Weights of a small transformer language model.
Size: 2 heads of 64 (1 for keys and values), MLP 192 SwiGLU, vocabulary 1344, 0.859M parameters.
Architecture: LayerNorm before each block, rotary positions, no biases in attention or MLP, untied embeddings.
Training: a variant of Muon for these matrices, 124M tokens, 3788 steps.
Each number is 128 + 32 x the weight over its row's rms, rounded and kept within 0 to 255. Layers, rows and columns count from 0. The size above them is the row's rms in percent of the matrix's.

# layer 8 attention value, 64x64, rms 0.226, rows 54-60, columns 0-63
size [ 86 104 106 106 102 105 102]
[[ 80 131 100 143  85 113  72 131 133 133 146 111 116 128 115 138 173 106 136 118  73 201 134 131 119  80 164 172 192 148 111  91 173 113 176 118 121 157 181 139 109 155 159 129  99 112  95 170 151 135 140 153  85 147  53 121 151  59 172 133 132 139 160 100]
 [115 165 168 108 104  80  68 135 145 169 134 151 139 156 167 115 138 119 123 153  91 135 105 155 127 139 167 132 121 115 107 137  91  99  87 127 130 241  95 105 119 123 153 103  98 171 109 134 115 158 107 124 131 106  43  62 119 171 116 149 179 143  84 157]
 [141  89  87 120 141  86 174 174 133 172  84 132 140 125  67 101 120 131 147 117  69 131 117 139 120 100 120 160 106 189 150 190 149 136 102 167 123 119 141 100  93 154 122 163  61 182 148 144 100 107 125 114 135 168 212  77 103  90 102 102 136 140 158 110]
 [118 114 127 155 135 100  68  88  86  89 163 117 127 154 175  83 139 130 157 136 147 172 137 160 102 186 112 147 152 140 152 157  63 122 110  98  89 110 109 195  67 179 141 161 106 105 134  99 123 111 142 192 100  69 141 131 156  80 165 138 152 139 168 113]
 [107 121 112  48 201 103 136 150 113 144  92 156  95 127  96 140  91 104 173 119 129 170 180 170  87 113 134 148 145  66 122 136 125  86 133 160 151 136 127 142 168 142 186 102  82 120 154 143  94 130  81 180 131 149 119 133  90 185 117 133 122 166 111  60]
 [150 127 128 124 127 161 148 128 125 109 102 128 129  97 140 130  74 147 132 125  85  98  96  69 116  66 153 136  94  97 141 181 160 156 169 147 116 137 184  98 101 158  85  91 111 133 137 136 114  73 164 193  63 126 172 162 124 215 161 174 115 110 122 147]
 [151  70 160 133 161 149 202 121 155  94 184 125 104 120 104 128  94 141 189  91  98 134 124 124 138  82 164  86 147 178  91 174  96 158  75 143  90 156 148 114 138 126 167 137 125  91 141  83 129 153 135  58  53 122 110 132 151 154 137 119 161 142 147 103]]
# layer 8 attention output (transposed), 128x64, rms 0.221, rows 54-60,118-124, columns 0-63
size [106  90 101 102 103  96  99  77 114 102  99 111 113 103]
[[124  78 162 115 104 110 110 129 116  92 207  45 138 133 126  78 148 126 130 127  78 144 162 156 103 115 118 135 124 196 152 163 109 123 102 110 185 120 185 150 118  79 148 194 114 145 128 126  66 143 157 123 133 156 127  87 143 153 117 121 148 174  73 103]
 [122 123  84 103  96  89 161 185 146  98  92 146 157 101  58 198 168 165 145 163 127 117 106  75 106 101  97 114 101 177 138 177 128 116 148 107 132 115 141  84 121 124 112  84 128  95 146 149 119 128 170 101 101  84 163 123 157 164 122 115 123 166 173 206]
 [ 86 114 160  73  96 127 101 133 138 124 178  69 117  94 176 127 136  94 100 118 124 188 175  93 150 196  82 117 125 126 179  77 116 151 133 163 161 130 167 163 126 155  86 122 167 143  84 147 153 135 134 133 148 162 109 137 135 139  95 120  92 173  60  84]
 [135 125 110 152 154 114  18 116 102 138 133 111 117 113  99 115 178 114 143 116  71  73 117 131 124 104 146 114 184 141 139 148 134 100 109 117 164 128 122 161 173 103 128 137 171 193 163 202 156 154 125 107 120 164 136 128 113 172 164  88 127  74  76  89]
 [100  93 128 191  94 175  82 112 136 118 130 146 127 138 144 142 150 219 132 152 102 125 139 140 117 151  33 160 125 130 146 143 150 105  96 159 170 101 162 142 102 113 128 107 136 101  67 129  83 113 173 145 136 102 106 119 177 105  64 188  95 111 144 148]
 [139 134  68  87 145 169 118 125 125 140 180 163 157  82 185 136 101 130 114 103 189 151 141 186  78  92 138 128 116 168 172 144 159  76  85 102 120 157 115 136 174 113 168  74 149 110  98  95  95 105 108 171 119 173 114 110 126  86  89 160 138 116 164  90]
 [124 102 117 122 116  61 125 100 119 144 112 159 145 123 122 152 134  82 109 184 121  70  97 161 135  96 143 165 151 169 124 161 179 202 163 164 156 173 114 192 155 120 126 135  91  73 103  46 174 106 127 144  86 134 133  99 114 120 142 119  89 161 132 101]
 [ 94 143 171 102 145 167  84 103 115 151  95 197 149  79 147 138 103 143 138 133 176 112 107 101  90 114  58 150 119  73 126  87 157 163 172 134 164 142 126 133 167 187 111 138 134 112 125 113 206  90 117 141 161 124 133  88 109 189 135 128  95  71 109 126]
 [109  83 188 165 160 143 110  79 129 134 120 122  88 124 178  86  77 108  98 114 167 125 181 133 147 134 127 143 173 108 120 134 162 146 159 130 168 146 182 160 168 145 121 120 167  57  84  97 159  62 145 129 165 128  86 135  75 120 114 136  64 120 135 106]
 [154  89 141 151 175 104 141  94  94 178 102 132 133 204  98  69 177 155 133 150 109  97 136 135  45 116 196  92 109 159  93 197 129 125 118  77 112 143 143 118 135  83 125  85 168 112 123 162 110 126 163 101 142 155 103 119 105 134 119 110 143 167 119 165]
 [ 55 172 227 105  84 135 147 109 140  86  78 124 121 164 161 186 121  74 102 102 140 152 122 135 148 148 134 154 100  85 139 103 188 159 119 123 130  97 178  90 107 115 120 106  71  97 142 113 160 159 121 106 167 107 126 150 152 138 111 147 109 164 163 107]
 [133 161 159 179 141 110 170 145 110 172 111 169 180  82 122 121  97  89 156  97 181 133  88 125 141  86 138 108 148 119  97 166  81 177 127 163  78 115 113  83 147 123 110  96 127  51 138 106 191 118 153 117 143 116  94 152  83 126 204 109 134 108 156 131]
 [130 144  84 182  89  88 114 118 137 129 131 188  51 109  59 120 199 139 171  92 100 113 165 125 135 149 135  89 128 122  91 127 125 121 134 167 154  97 100 120 139  76 142 183 163 133  98 134 190 136 156 114 151  82 109 148 162 131 148 101 143 139  73 169]
 [136 151 138 128 133 119 169 142 169 119  65  69 115 178  88 148 173 145 163 101  53 129 106 102 140 167 103 104 154 115 104  72 187 130 133 120 132  58 160 131 118  86 105 121 146 161 144 147 100 153 194 113 158 122 132 117 135 153 117  95 195 137  79 147]]